config.yaml
d_model: 64
head_dim: 32
init_std_qkv: 0.0536
Each number is 128 + 32 x the weight over its row's rms, rounded and kept within 0 to 255. Layers, rows and columns count from 0. Numbers have three digits each. The size before them is the row's rms in percent of the matrix's.

# layer 6 MLP down (transposed), 192x64, rms 0.21, rows 29-100, columns 0-63
088:142123127095096062118136105119066120098133115184088189143124093144108185161076152155085115165099164145124106242159109134116159120134092121154133085100163141108117139119129092086127093147153140
102:114122115151140120102113125150134158064153140090172123131165135155076089118118075091178169166125165151158094157129096119175148156153116165158107131125156119119149151198090085166068138172170052
095:132147117171124100172142111161095130171118125126088139146114132199064127061205159137130104114117145072099151117135130095105144083141091084172116127142167093120040124123106088109191131126106122
096:096112144101215161110143149155108145076096127125125169088154188081077160147117139115180153083085147074138119099182145169125156136130106138131110115106076154124162149162104180183113143100144089
094:096108065155111148181135118118095132153127135175138172147104108159153138166113145141138122159072147174130128149139060119080140114047134182104104123107146091114114194082052101103137118103101166
110:093192154109117172080068111108153116124094142114112140187124116161156108142143229151170135080105113139116140150145172122166068127110107129096128116112118128139088126073216145117126160098108142
101:178120154128071085154142168125129155189107158161175086111114152095147140046163159111143123058108127182132117102093128076128088155121122171072159164134129108137070112118176096112133121128161147
090:090153129133155121144095112128165150133126103073159105104168138095111191130116096104114119175150150121220116078199150135161144129197163113150130105135108112174172129134075088187099130169105115
096:139115183108075115185123098138152150094123152092150171153174143044146139113187119092167136164149130153127110117131125172133094095100148154138080124076055160092156171089101141165097098158117138
085:148113121127159063132146095137087082172103098129145142157122119121134147160093142127101073114127135159111110234165127141114103107139156114140110133085168137158106112033139180068084100089115114
112:156170095132127156107140108106093156078102111145127164099100102115100165172106078169190137161110131084134191094140214077149149119138146163137133095072094120125141101137138050107116151114163099
100:148140156090095142131111069145135106138123115142187120105100187194169101103166184153096086105119167083084160127099167101186156093149105098181102101144144175094118148127149106191111139116149097
086:124079161096083078201105100137129106124057122129136149226103106094147117113111093150125119102118141093100129111151101128058141187094143138157058117061130120112109098115139103102129119131097121
103:067127122096088142162052110125156136121110122087095156075087070183105154171129097138154152139155147125118115144174123129119126094125119166096153163083180074122133106114165137142166151130066201
090:094196162159079177102123123098150148151164149112067121119086119122154106148098157140102104160123104118143150027111106148144150110137127137086122124132110139172135128076190215089102135145138166
090:147148106144109092145084113116117112144068140121059185181104139074110180148086086113100101134097122089105086175146164122115137113117142104177085169082148140207076143080134146133122127126147164
094:093154067119107093132087133101145169107105134071119141080144126154101149174145064120131129167127082156210111095148113108153099126189107117127116185100143166158150082131129091152062156175116141
080:065104145163174135108143145138126127100125137147162085072125100078112075153207104072122118152122149101148176156168103080144108093111180127095144148154065074169138139094112106171109162148118120
106:131201106117128125093132150100111089094145071125096152115161156141073161159105110109125114132220139134169126075117105113135157177149120195153124134084089139150133191161056089130126120118137092
096:108193115102137065109137125158090144152160139081117141058149138087125113168109131128153146167156114160135111125143180118210153088159104137109129135148071167166141138075152216136163152112111143
099:108124147111195161183090140179128123163133100058138154137136153063103184116132139075170081113095104116133088089096124140061123085122141082149159098111172100109116126157084097103146124161138164
089:154121161104101144066140143150155103075144084124112143160133095197170175096098080147161128045116091143129149189135108141072160171092135153151153175113163102136183118113161114149125104131153098
098:143158108143135101127166130140075142098114164135063130122118140049053124090188105133103092182119150105085187150090082162091192127120084142163128116113143153161134162135106164115083135163125126
088:172113150130121109119106109119127096130122092131113162180055136162178121135078148142151125130188086141078101178134110150150101161181113097172066156104117142157095107151143034116167134113154084
100:111130134147111095095093124136114129095138177150202091081123133138132175090173126149113167080136119110096133139131162085138191049110104105093131167117163069099090102196148118150132153121151069
100:122170097106080181094095133117141185161092156105161122112136078119151133161111118131202145133190104129157140092145147168150102110109110160047126099075075117129107099121139145094154073139075158
080:123137110143164155147136141150143185103104135160154166214192116090107123123165128110090131126107155106122098120086064191157115085089078129129140132169137178102156130158112106169160138165173192
127:148093162118113103130207132149092083119111121159108070123101116135186146106064128151131148135128131118031079185086110165129167121063131097163145153171110157120105143148132179136111159143155124
105:071148113122125164076113136112119147109153126147151125142095106095126141134119074107084146152150112155171168159167189092207182132166049131123123138114100187145172096134140054131141150163124156
110:109145156158103134140141091151176218085148110206164172111154184070129098141143148151128157123090128141130068119131120088156117141112101153158105087143125140120135192128100045145092129124151112
105:107075169115127058204100151114150166128081101138127169117188147071135093102146159150075107128095121154098119126130114158165166148112109090096143122167130189128090086134154149122126115101069181
104:073128122098167153130163163161162119122173121135130092141152157141049147128089163150172166119192105141140148091124140152099117214110119091081111148164153164145103140167127061093138111113114070
105:152115109148121121141147138104123136155157105121087138063093093132102132154154122156167133172144112147095085060109148129196159115096120116107161150098106178104120085156154255117174109133117116
083:149061155106046191194186161125159151161142121137163116145093138156171117113151123104157149091115117136138178075141138173145067101104125137118146120124070133078126136105150111154150136146149192
113:131118066115097102175115140157143109087156073078112121124200136136126092118137114084130135118093167152166100113180138103124082145152109150089127143180090042062148175158155150102111150118111093
113:136074131108094159158157132175143084144127133132089169118092146096129099199135195128136158114080144153055083172097140197134109105134165103151092157156111172132084152125132146164111141126188097
101:084091108125077131091068129127103136150155140120105140137082142130172105171162137108109090111075088088097120069120106193163023076122108087118112135135087124135102129101159157100115128083147129
095:117178142126159145088178109102111095206070159158109121126175179150120100153175072116134190155133137127109151156157071112127112224127115160115103114129136117161112109120096126088144136125152073
095:126116130148154118117085140144169096189123121093119097090138165151090124149110131160199118122130135106159053148122117144084058105127155177127129157112124089189188149101103192058108161109148136
095:155174161100107101180134128116108163155126132119093090123116202080139072126162079114135107142167173153112144109186079201152108169141122134161171064128148184129113152142131105155132119081099158
106:089172133123078164093110135163125158120165102093097109154186171114080122099161151091152123086147133117110114122179175123121119095177156102160128088133101138165116143064166047163190157125099126
100:152123184140097099182108124173116171159153138105149141136131142192117105091126133106098088089052096160132121079122115147143129069118127120101093137136177118142036092086140105118085132149142196
111:111114130134080183161061107060155110077118119152125120100125094158120163165134153129080065138158081089098156115112155149194124118136119117134131153124063143136147102070109162143186180142117169
090:142151127116118116185143188069146154168039127096062138151155107094134174124193141099134127142145163112096147112155086150111113117108145133061150137176125094107111162129170176156094123085097149
095:185097111117156147135125170108124118147132148105136136157125103123163092121121213106142126095122121109130189089096118130097123084111141080046133122117093086107079053113172141044136103113117168
102:108135061147147103138151113135109101142090073099177155085112174108143136107123089150167140149103140163067109167168137113147148179096136127114137149068158100083080147175100106078119137124102040
104:102117120098117107097139157152129108162096187170149127077153113081152121102159108203109179111195086171130160179193171080147144126120093144096160146130141156147128110136147103133152117107080061
078:080148134092026118131082136119137095109105118077171108143128110154126106155160147162153120092152160124101163088084172097114085107084069165104136171117193102077135110116145163109112137085125096
121:114155114133158151074103088082127117110123128022177147101106058130147138131129084108141134162157112118137116116189141137157120073183106108090167147144111069149198099130132172136135116138171124
083:141121125160122092134098111126110128101119109124164154112097057131148079111108185113135115131091089112118123119102096093110173152081139147110066127027164098102087141133136180072147164055148110
088:197113105131158147081135112144132096142159123113211138081108088065092106144119187109166149084139117107128139151143184176137077093159133088160192136186153162158130137100131090136119159134146116
099:134121129131196171112119127170159126073162048152145068160159136137115127123104152111156148115155106110125082142147140142122120174151156133142117145124124098054140208184121140156148124127093037
100:105145130121161157108135132118082083059116118186093140167097111131127175130125089124152164168109123116103100232116127116067125123130095117099147111118126116084151201159064110169161103166149124
103:086152104126079202128147108095152159122136157101128095107113130090106175112141054125131107109091132103168112126123105090166097162079101183150200114096147033127146121090146114155135104128162115
095:082120105116206150091103128147117106106133142101088125154132087124113120159125142171149142205157101101187173143136166088122142125130088166098157113132126123070223153134090127140194141128104086
113:109141131129066150100126148134191150103129147090150129162134164144142114120120082088184161163152134196148123164117144157147172145160094128101117099153082112080202172149110100177077127185179127
102:083106102176223150123162137187112095115063150102125132137117167116110104139186177116146152133122109145116103211136118155114129139137129108098064191147127135186113091151114153094145117162138100
089:113154139094095106123134102131154108194120091090100141092091134156143122085103104177098051057127101117168146080118162102092161144207072120143149119154190119126125109153183116117119123105125166
079:150181090109174044134104143088075137147124122115101137145161089107065101137111079112119108183146169154126117198106109104085108120149112180179162175146176155147106118134103164133113123135076120
101:132115133178118124136135137166079138117152133126121149112189117069118115062151077081119102125071071123141117126102155130190113100071128127137141113119079197114120137105115195122058146107189126
089:077098100064090104162176147114105139182068143136168143139091144147163142095123143124048135092097142192126165081125109131099146123078107065076120108125138140168127133124124175117099150142134185
104:068150138164127158158109187149142171107118141120165067131171145146113124131157155157136093150217062117192152123157086078123133122121171143135158177161112078088138097129091137158107135086134114
100:076130093140114093195108155142135120158149150117172095155106169082152105096062176110136125096158047116132159123164145127133162096140139035129091085122079158114131151098104107112136148113085106
095:092149120134108178077083078163170141103065177112099124090127106117111130161132084199137175137190114179124100164116095158155114155169126096103118156149156075168135112120199134137129150154142145
095:155159102120095148179140132096150114136096078135078069124116119073104096127137173149154168083179107124108136050116113119141120134139138129072112093125137083067110100219111164143104169118105103
108:160088127083089045156133150178074110091100144107102126158161153072094133060111132098141088158157128177088081137086134125096090124108147117167118121156101123076109098105132107076160131148103162
103:155108103127104110164085112093107128141102078092117105190149138112110094188156114063123124136117164134123143120088054167112131132100172118114120123128123118082025113100133170178156118188123093
103:192087131204092113117109144107164072086142169052204086140113109112138116117142140074105112132158113101160134125113104095099139087125130135131139156181078100106165142161114108136140115163190097
098:117132127161162125139090146141131160138122141188206105125125158108132132122159115070143120103134108112145066195127131088195163150145075108141104113132122158133175139171075042191152132152111121
108:124105150160165186107154117114147101112067116122110119083114101144146184094157092122143137142170116081161104054139188150142119132180168110069102154118103098132164173195138160161107153135185132
099:162172102102179109108097091110072100147098171095126134099169059116120139137105125147101120120141125095105155071168128089068133058138153125096145144098091095132058124123115130061129127153129192
087:083124134074081123161059167102130117083110076088151123120161112091173147153077108107180080070142071112164145061114156128124140104161097117104138142078110141108149141150097093109098128098154168
# layer 6 MLP gate, 192x64, rms 0.209, rows 30-100, columns 0-63
113:121142050127166120132089139153132105162154141143106127054113128129127056136183110145165164164139168146123120142109100151146070127145122144105162124197100090102112127180106140121084108200068163
106:112078169105105171165166161133083126154130105138140133155156170157111142160053061086134168113168175147117084161105110164160135123073155138131106140090176126169165061131127138122123060125150129
098:149088085152144155107111149112078121065088085123104093085095130124141116134167151104141096158178126150112095109178084151088183206135115101080120163153133121108159087175126171164158146134155076
114:135094163126122069088127101151080086162130142117107085101057046136113113111108134158153133116109109128149083149121170129123056184118092094205110157154158147176122133156133167138116108078137134
116:151128111150139108118133134148088105159089097113141169072152152163109148179123112154139106100155065164078169171077165077139101091177102123115084133177165093153117076124117123171098162164071165
075:128107113069126121133147164125082107111107107175105109150180108095138141197155151123101130159110097103116193148121087173094160165037136072147162094138157184079138134135094156111120130142072126
091:134138153125062080112149186066136090102167192115129083176095123084184116096128083152110122118145093141130150158142092140084112187130059130132108098143174121143173149115133122128116062113126097
090:056103085129090096104082155103122145135056121119085120111159085160120142127103111144133140132144159110149162086150147144133141136119057125138120147154112140227080120151144136185118184089066113
091:147122113102115131153084122166097161100108145098100150163173124145083163183128134121107124033097126119131119152111175153132081054107116118150156125157140156093085107190172114162124078057148112
094:115112086124153064092179097123116134162100164104117121156115099170047115180153048136151127103142152140098146164129144129167090137120159104176152124060163123091085114084125115111108142158185154
093:132169150164136101150133089102092074113095155053157113133147184166115156107123109109054075145096110131104111134088135154155102104151099185113189059111143131110099187112131127175141128109153095
107:152150142131085147120215172101124130143115113125128151091142152137090100122145091164141181089122152107153218111118163161074175182098117129113110130134173156150130123166176108115086116097116049
118:114158107134167161154094089143131069099087148093119095217155085145125164075159122143076131140120120143092116149076146174132189182139051134098159108090126094087151125127121128167117095123134130
092:146084116120145118160104093127111115147082131099156165078130077192078166167120075057100141102122131175146158131163066162162104167155144083119174155114130124113162117170086151101141082136097153
087:138082103077155159149140117133117072114100114118154129119120089095172129143120116077126142173124123157084098107101136128079142136033090210183134148178129156146148114138154130156081160124181078
091:111079144109127097115106154074082064063076098138127133131115137115123129097148059121122176080147112103161119080155120120048145120121104112109123068172122111111182116179098146180142164119115103
090:113143121163083087131139117136149100129102159118080190112112102144120078173165128102105167080121124187166152071058125152123157135171172160099077142081109150136130072142137131134094195159153157
117:166110093117136136066120125176108090136164081144114147130185096161084102159136160114110151080109103093156117120142086124156184183144139103148109147125167104131163146115209141200105095139077082
081:085146099155172105101108067137173120089131128119173185162101084135104153182132124081084158136170139143117145166141135141150145143161121167173098165215125128171168115116108112199135143108135174
102:051083134067165166097110118155095098187087148156170099158160123181158127110107161150139111098134090161127130167122136107096170153116099141171169173198156092116115083124106129123106150098144084
095:136125142110152082139094104097038122056113114181144065120165124161089136201141093154127153064132129130120126124171138085105136136158106106089143059103107115099102093124161131182115133097131144
098:131174135132141121117175084117111103171113143158099138163099161132165180140142123215089144139094133161085122148109044096089134146107115111085105185149121145120097110151170129119144062180141072
086:167167110122112077193127099126131125043143172136103191121107207156167078121120165129081170163131159129118125140145134124144089085138127112067128157097112127114159144144141085137139163147090067
101:149128183107119142101140124190119144117093139105099144113079098164121127170140093176119113169157125096109169111143094137213130112147139067128154138099164141123077098138210193137124130112092064
089:126179111150132106122095112112136130100136146103093144156159126109091113044120075093124097138065042177174114105181130129124157137093152130141139168102126113114146158191077172125077120112156085
099:168123104116178120206114083171128133143110150165170111103107098185152141074114081168099063153096167083165156164109119112132147198110121178146134102113160090137185131147145112155116141163120115
125:135130145128117110149135102145109099093124107075145117090162080102160141084134119194127138216176088180080140137112086140105129176142125145151141139145145153111133071163151165109112125180074047
091:124119102136133116064118133056101110115063115146092138144167114136143189123172075124089138114155078164085108133138066132106145120070143120108163078126116123177150164110100127138133168213107158
097:138093165127185102169163092099083137193090170145119110115131062159162140085155108149137131178155204113125148134107075158116138122137163133173145139132088132188073114150168113106092148170133151
105:121090141108133109182138111107127115131078184115123126111061126188114117102113081122106103100144165116140158109135157109094106219144161123151174159153164213191091159122083132146101153106114109
101:155098136141127109077118171172149078106152140118087165077121137144092167132139146074105163102136177140128115083122141134072124090149129142104133151083150168125166100159180201110098133171106042
106:168135157131107140127137079123080153125126153042131150163166127145130111185192157114092120151163171225070129174086127164097116098147151129121176113108152131124121109106170156155110086165124123
071:172133152120075176175123153155154118114075138196117161145133140109151081115154109052135104129105155119142142152093107134094070150088107124195103064143180132112117130120152073096159153132100178
105:126081057080088110126127157161098133073141110134082133148134099166113108172152106127144096128144189127082092161124115185093116157160120156144117149149100103090129057185152136146159145184115066
109:119160098151138129144119132165114156135054073070116125160157105124107176127167101168104137122214134079089148107120136110105114128167112137142152111143147122158120131174103158085009141147111118
114:106153174089103137113188125185082076149072147150168097103111109171120060106177108150129098185185175155161080126159113118121088091167120167106115098146148145135136120140157140135158125160078125
096:149139115061138105099119144095087159154119173135063031146100115157130133045124101112135130151162124159105160151153118107104087081123132094130129175122120042122074131122132107105115117144114084
100:096164117083151145158152117103105159073140135135064136173171061135164155150137128124047154154137112172082118167135142120136157099121178054119113151159160141072098127165151137096076103148141115
089:133055107074104147124140111132125155126122144149087136180167070180119113149160115120120117072140158116133125156108106176053181190144100156143102171121145132080083134132159140158158208133128146
113:166110123111135159115131141080067126184092171080105061195101148152115148104089117160127175151131128115191158152091138177124115146141175128143092118144136130139116173119178193084126162178104133
094:111057130181141126129123134115106084097120114185105153153114119098154166139187115217078138083157155090164094142120129133067099125167074148160107123112146084168102080144151140140096162145108157
099:180142118100121099125178140139135094122127193109154125158168106179066121117127114087135133098122160126169161095138128132124225108165156140142134047102181084107117165165099136131091192124130127
100:095114088101086143176125068125111125096106116115129155119090084162066125079097092159136072153139153178158137189111151175111125163110095115150123192171115111143147121112133123136150044142092175
113:167171121121160116067149139142134163142148184125177121122157117136103124166154077142169151108125141145087100096098103126149173079191170119145126068116144078103130119165168101105091109204174077
100:154136099123182149205178120192105127116083163177103150139122125096130063150111092114111120136095172163096096126110092071104174172145139135138093150100115111140141140139144093174095203163146104
105:147151054151186183057108144124113131069098060100115100094096091197064129140152156142135147114102162154091132112083128150126136119177161128133109135165127134114135108167154109124120064144156114
086:130093163146062090155184112146120062088062143117167190118157127102054125172125101123091076100145125143153188069181122119141151146120168134114132117126167126118116120140168135184131147140107124
092:158167065136137172113083121076097144100081142128144168093102122162094111155128093143147149141129119095081145140123167081101118105112115109124201095115161049118133138134070072141069148174158145
094:130061111060125104140142172193105109144105124128143164163186115092136183156144143112105095130134154210164175119118147139110119145109155149156162168160090131128117148102102147167083120214119108
108:125125114133129097109168115149122072082121179150073104131144135138153200118131059099099078136170085141139091114164101066062188119117117166146164133171131106145076111093137132144081136143117173
094:121109073090139081110159127136118075169097159141102132204168109170091133153127116075142141063116176140082130099114120144109116108166168163161148146130096059137122187131139130059098134173140121
110:102166158100135098125083128158127131129128125128114167186100082151109143154171114196141117153151150123113197156042092110170133087160125130177151181072138116066113131136182146093101091146115115
098:096148115125129122141119126147116156112110132145078074134152110123125110080180163112066067151140165190109164146118088168111097128151170167149131124170137119096091179193143172198128160166111074
110:172051106194142071146097084136152135140094091108105133134106141118160130155132103154082140104074174138110144123088149138143132139150089150171141182130160174137116136147080132129073208161111177
105:095113142141070133158080130059114141094088160174110109168147153119158082162167089166111136102195142116124095175144160160062146097136160098076123095132145081127145164158099129155117084166128092
108:187125126185086129119164130116148092139099157054117183135154095110051169119134082108114091097108194137142187162135101121145114127152088127102110177130138159102127105151111092120149087200144125
101:076090135146157091152146092077133108123121175172061108112080103099119118152205111130063110117182174118086166117119121166117167157159184093081120132126116133117141122178165136161133126152155168
082:143069185194201133130124129125141173093163159081154115103152091118127173129164135137135157125101123080124087141101100167138118136106169123126111033135123127095140164132176070173164136121170132
082:144096106112142060176138117043087128160137100129121123125110107167187162135126066109143135134119188152093113116096142105143163168194099080109155067105173125102112093097117107122170087152134109
104:110159072109161163124125078133102155177180155117102135130111170140138072165159068198122116100122030055136105113172124119113136128085107155138111128087174122118106092139159118094113140118112106
105:195082120111145117083150119179144109078131127104120131100153101110138119118134131193152162105159116104136135139078139099160230189126125112128148161104160186125152075169143170117101152132067148
092:181055087103114144090118109120097038175136103125137110163155077216102152107158166158133108154152133130090112126091131179158123108147161082113161115138124119096092095130143083106151123147090147
097:128073080128142063055062134114076083102071085081085130116156169169146162128131106098161106129136136123116102121147117108162059139119164166092129097131115107127097183146127144121106179135098144
090:159101086079090161074107107096176121136099188078086143110159124170141123104139094107134139102105163093119150129080116157096233161112081140114116156164116147145145110166141126099113179127176104
109:100100084171149110072118091140128143116124156137096089119120061182101135138208118121111070080083125149139143152149147124206146176087128087135151155196122136161134101148074143129113151108099113
104:159172132080149126182131145143122115077056140102121158111094086116096124145156153134091088153141138146131144140114094135087129178072144204160110110079136078160090131108077147145097184183113162
098:129069176069136092121149155137134091141165125108125120138128130193112150137186189158093165207091113159143136180137157131117145125081089157117136210144160116098094115139166120110145080135161109
101:117095109125108126074149091122140117151164073083070090129168148123132115151187138207116135171105126139103113097125140197091116136165166150135117120113134148153137133123188196185102132171176174
106:152109100168176119145125154097098104094134110119086115175044126082082184140121126122128145097147145174105156136132151107119170183128152083125057072093149110087113182181136136135159177156120124
097:130189072090134095068083087094127126120084116118156112060197092145130167152149114133126109117168107087087138113146142127120110163124148143085133151078091100107090179161118167105063130157093152
102:135139106141167096130223138146115115193179142134143157190137085070160156113108172097128120142150108196149132150166123160124141218102123170142111129124147177145141115144095144142107166120080121
# layer 6 MLP up, 192x64, rms 0.229, rows 30-100, columns 0-63
099:081108137144154152141195076134120128117135106130122143119130117104094121184161105121100038082124120150058127143120126070152073134087143134099064102105092078141103088084107132146127153141065148
089:125159064191111068168159103160167123172095100057114166141142109070117177153118139111115181137095070108153133124142129073135148179134101129153129162156132178135064157131119106135114134092148148
110:128120135127168061167106061158102096153160146148129108060160143080114107113113166105127176109147107135137120109102120112154097011142114145123052131079162098128144122089174145136128115134143144
093:136024139152111149099114132123077147082108131165099064142132101094105134179112085076112099114126094144116137099084102139098149089130140083150108130150100158111069142156170142154051135105154095
109:151141151156125178117119168104118141159098076124117165147111133147148174106098133090099068088193090167094183200112140132094134141127078118187096087185142113181099119128149154140107142111153079
095:139159152126180169178166146098142128147078115119157182099200145135116164121072129147190123140119079179117139087178067144114137127111133172031135108094102108124107156128125137141101104124097132
090:135085190088062147140086185113096100141094133148100108080125151132083133112062125088139106129084131128149133136074108132086191157098054120152112127131140151113149183103141148158111136097129062
095:112192156124119119085108121106128159089146160122144177057119107150096194121130176073135106094103120155104123072148147160074108101150071159121146113165151138157114097103153087186144154100070161
090:125180172084121128132130085096115085140139150134129133152070145167131136104124148137137091162100120110198106132131173177143096072097145171139083147130171092085184154084188114070116111155070115
114:090087073119156165122119144090137120080121103124178147145135101152127190127152204167144150103087182133186198117103136099137151130122077149166135150134123096144147158126138160179104183147175175
095:117090130117116163088117127136121149139137131113108026152167117099144114094157128126142048171179091159190130131134096103074099117152127170161081151138113141147129086101186108117159060124123167
092:211124139148173077177189149163163109130112107095102163099104163153081126153111170124083152109099142181106125136099114161130124201092160179108090150149098118112104123169134155110117074126172107
094:097089097109123108139141095114127160120111093148104158142127183150166113172128146163106166114038083147077081146124122130114206124145187122077151124094142110083149132153130103052162111151081131
092:071130127103139086128128142118109165132146148095140100076160059168185111120190145125154076109135106061102064082179108142141151095146171130160157118177088098166145163102111159110125136110122089
085:099142108113119163167080110167110109149131179090100109085090156102119096142162141137094182185121150087131136114103149189131118130106172157092070181117161164131087178132198124072132086099104121
101:170136192143127098137108164065131113079140083142094082127115064126170088087119108136129142102200127176129107143104133171126123195124108140135127117087142170140140109107085202162124069102127148
100:159162090077128127111117083102102154109131149135125135177147146138128133068047085119125148099144072134123136137140112165150122171142043140115139132145183129048144125151201171104094095096145123
114:096071083138154117084084142142149101118102146122115056108143154132097089142106122102092128080156131176223116123197167068153135146107086121101124087155119143140110078080100132113103159108105125
084:063090130124141149126138132156074193142171166118083119082127127130106079090218137132127109162152108115135133143111071186105163108137124150112126167104147159088083149166094170083097149091144094
098:105107107144107134074015136078077102127117146114143118066107132111111147188165132114158130113141120074158109079155101072159138125140133087128129127116115091131140096155065071104148106119151083
092:144120129107103103111111100196122168143124132071160089141119129134102112213178062139128172111134080126129161121158151109156084062176123118093076119121160110073148138129150080185090128101121144
100:083133152092108068168082101082103152079151178150109108119133114132128130170175131150171086176168186101132157105111184151115086138093095103105132164147056082128153071099137117136095141127095122
075:125105133134115082141099107124180168096088203185132172121122114149167151111145117146121106093087132146100069139129120079119128128079157154163160138130162046129146157098093127132092081115067192
100:195125133116175189102135112126155089136099077137092112148123102089100074157105159171150099172160076178116133142120083168098097163134151199139102133092097076134113135112107139115116137153202118
093:136152075098196095136132156163128167176087079096178173103168138163127143119074119093176114101104116110142101149101163134122125202134100091120128104091117150102157153152122134112085173056087111
086:153106142112074114052178145136167113110113113138103170140158113085089149185154088141141161129106063135105071061140118124166166135135135099118123140119133178142039072119117126101114126087152144
123:143126115185139108150114181097090138080180159103117163095114108094116106146096220104111116165148170157116102107100060162095135106079172184137113124156121099094131061129136131168135167150151116
110:178108091127105115174124127134153127117129120091145111108146131116110116150113130174113063203158210123095093129088161109151078151171156113170122144115040186143096101122121121149182133095158164
122:135124143200139123138125135102174160118141152158086097115055153066084140136198153120110119075129125140116114136134152181151137107163128082104129140180161173071173129095141165136084129105146199
104:160094102094126136145142145091174160123148147164055086143174158105142158214127093184117108166158133085133163104099130145145145146096140109103082121120060183147109107176126086136143076142151101
098:129091084143094098121058084108105121147095152168093133138080086149123104115111131104101169114117084146122112109109178148162077052128062082132086162113141178153154097076124137105140093132138184
111:131107136231108145140062108141137112132160127072149213072123133150099118100125138090123119189139130096109087149115098135145122158123117098137129127061178148103088110084182147127114136122092173
082:158091083126116060142114169084079140141088135124085097166156126119142087088063098202100103066116111120118198143112074124074136141111118143118107101108136119140109106149154084114072120119092141
117:081208132174132150163095181101127136076147134120143144107118159109118097101116117145076118113106139118101119114126153194062083132116211128114115150164114105092189183155139135153124079119149083
104:132125130122079121157148098085159120108126143145128085139112097103106095128164136100120122214126179161143119174081132084199158114206124159181132163149128168101076108090080105099130156097137170
100:086082153139094094101135107097125184167174173112080180120162137095100138122137128133087127117146093093145125096138135189125128145073121123137130083038119141151103122119160159113101148081147037
090:131113160097183183115120110156085134113134133132137106061128211126102122143137083184161107082162111108142117120210141165126160184146178175113097131151136060121074108146126130149145125094125146
091:121175127104143110121143153135127201186166072088116152189193121108124122148128139193098128085099128120121154145134183148150138095169090128138114104153135107068067130131111101064099119181152103
106:129117133120092158122137058118100150092114149148148110131144150149145143128146122173148135182031119063085184126144182096159129183134124101114094163131109081099129095065177104142100138173091135
105:088081154108080106077142033149170139136119131148067123173168136151130156093148121121113097133152109179070162105154180116126106117116127098108127145147062106136137121128141112144076087098121054
095:095122134124102109108082215091149117086105190175142167099088170164143062134150151133111110102136134139182072175101116128156130142154095095172156152167136153164121089084148162089119110171129135
095:105090099123088140159132114085132124174133060092127108169125066115092091178143097090182134095154079139142128134069144130090160159068105136172085122127138095168069096092150137139130171153164107
084:134115161168091146135118212130089125034111101114090175165133155141123096160150162146106145082117088177130158098146161071132163148147126129107106202146111116121152144098121112114090160088073110
096:108163104151106184102043165125142118132125145164127140079061143121127108097182126141082101128108113158157116159108115096127025090148099146131150174113130152152132130142107130118182115090066168
105:141132100113135110163086110136118143139101152108074180114124167143182075121101085124120154129085127118058145136124223145190090157135146203150142137165154203106133129149128107127095095107134150
094:099165191124114060173097050139113110139130110136110116081132169141183144138087135160133152144146174095133116132116121107148126143177137065187179160104090092109097126078167134131084166143084121
084:142142148104136083132112075123074179110080215070121123155128158122123106185120128158116043129192091134148126103124098115128143131175134154132149157125103142103132131117202121147136125194170111
111:100100120150091151152090055079103133058058072100108115127142122119149152156128113131100102165151120140085135183124138132111119147103081089145142176125097132092143112123067108151106127090217152
084:063177135122104142131139149059139102115171077192102139150102101091148140114077146089150116160209096109159159131113087148121137136110125086096133115098118130092179103140067139123116185137068120
097:102126091121101116154152074124136169143104080092175090106186071163149108163131112108130167129076095104114129152117185162119109107133144084111110164091134098097194148130170097054108109083132176
103:089115103137165071142179134077183180115112111057163145114128102133146166138128123124136132091072166119089186094161147173109119119138089116181147162138122050122104083183143112153088142141120138
110:135069105161142102143115166135140115174083119114126088071091128131150181112105120134081101142084138109149166157150141100130102113105029118102092122168129179200157068114085106098092115113111137
103:126119142102081108180130102146120091108058154133170079136106155069126072160178088097118103160133118205078150163129079107148158221100103148135155139130111129130114116109136152163129142150111161
100:117169171117178110099140105147107111127106084125127123112101101132158139150111151101131109137074131107172086149157180155172096084128135146174138100088159045119090137122196151147150070196142069
107:130120107138131186127060157165110208115152129111125139102113124110137106085117066107142148139103169159060106192089101170129081110077089083089108126137138120121153108144087073165099107105166127
096:056167118163194078135135145089118167074118134102088134059139158126148099160094109152157105129137139169122128077180109141160138119102184106101141167092104070125148113093117128111130059118108088
109:095136119198116132128106095077092084131150126154140091095099125102096156189118114085122199114147170160117096101158119159132157158135125130107053068105115087120162119161156119162176112118201110
072:108059147070148147112175148211156136102142133114120111110128114089117091139187174091164149175138094175167153110177131131123133129115157077154171209093119173121140127137145145133173143113168130
096:158168168120108142157093146192110082071096096145139142068129156192165097073115137123065069131162100135145104121186156124115105110090172121128134119156142124111106187115115155104105168068137130
088:133110106089154118053091150122161166141179159148087104099132143185067170158129139103092139132133164163140146081136162133137100151090063137138174127129102111154094115153172164110156144155039143
104:185099148076098111126157121158129120169124133094083076149137192127119106148105134112114198097123133192118139134088170154126157142140100099107173104136111194142198098071188159156096145117138140
095:035101108115147112159135170153102141195171174125144106160096085142158208129119184126150067069140129102116149130126119109080116125098138083136144099094167132122130112119170126159136124194113111
083:151138161151119109117082156123145125127155098122143148061150100162142116133149155117187100114149125173174127187105028119131113161189128147090149143132098085121104085085163160088142138211137131
099:158067139121137130136154124187102133209131137137167170101165118124167196181120098100134141102129122139168157093130118135122182165108112082124104184102140125198062158107155135089127103155152166
104:163070116159140103117113154147186163129149061081110113161129116139115141138126047070162110087114179112127152141092146107176138126154109136111125102153157077102164092081091119048174131143111128
109:166168146163111149142131143072125104122149137211089125193109136135093100143120104182123114185141133128118123127110167068119085117171174131127089126089067133190130185136140127085117114186168128
097:161055114158134129084136113148135085064088136137142128091106154091124100123169178122145132165112121195195104107111137163156169141165129096094149116114182088062102119142139131134077120136194156
093:154125194151153077159100127115097120140147167066103141115138137135138188085135153157156132143134181169162085099196157089136135078138090159099121111062134118113093088145140086151063138129109081
096:077166133057141110143070122132102139170087152135122098167126125102157109163142122128177142102143068209125136151113123150162111179092082143181114116150209161098062121111120103122138147112140105
088:124099161159124126100113163099144113140129124102178101114139128175188109126123117187110093162166121088087153190141171081051084109101091091100186170099153126152066140143089117088110108158128125
082:146124132147152137136056139169132170155149155179078148103175121125109082115140159117125125145144114108154090118137134169171043122084154047102110102098083142158102158068081134096092101108109156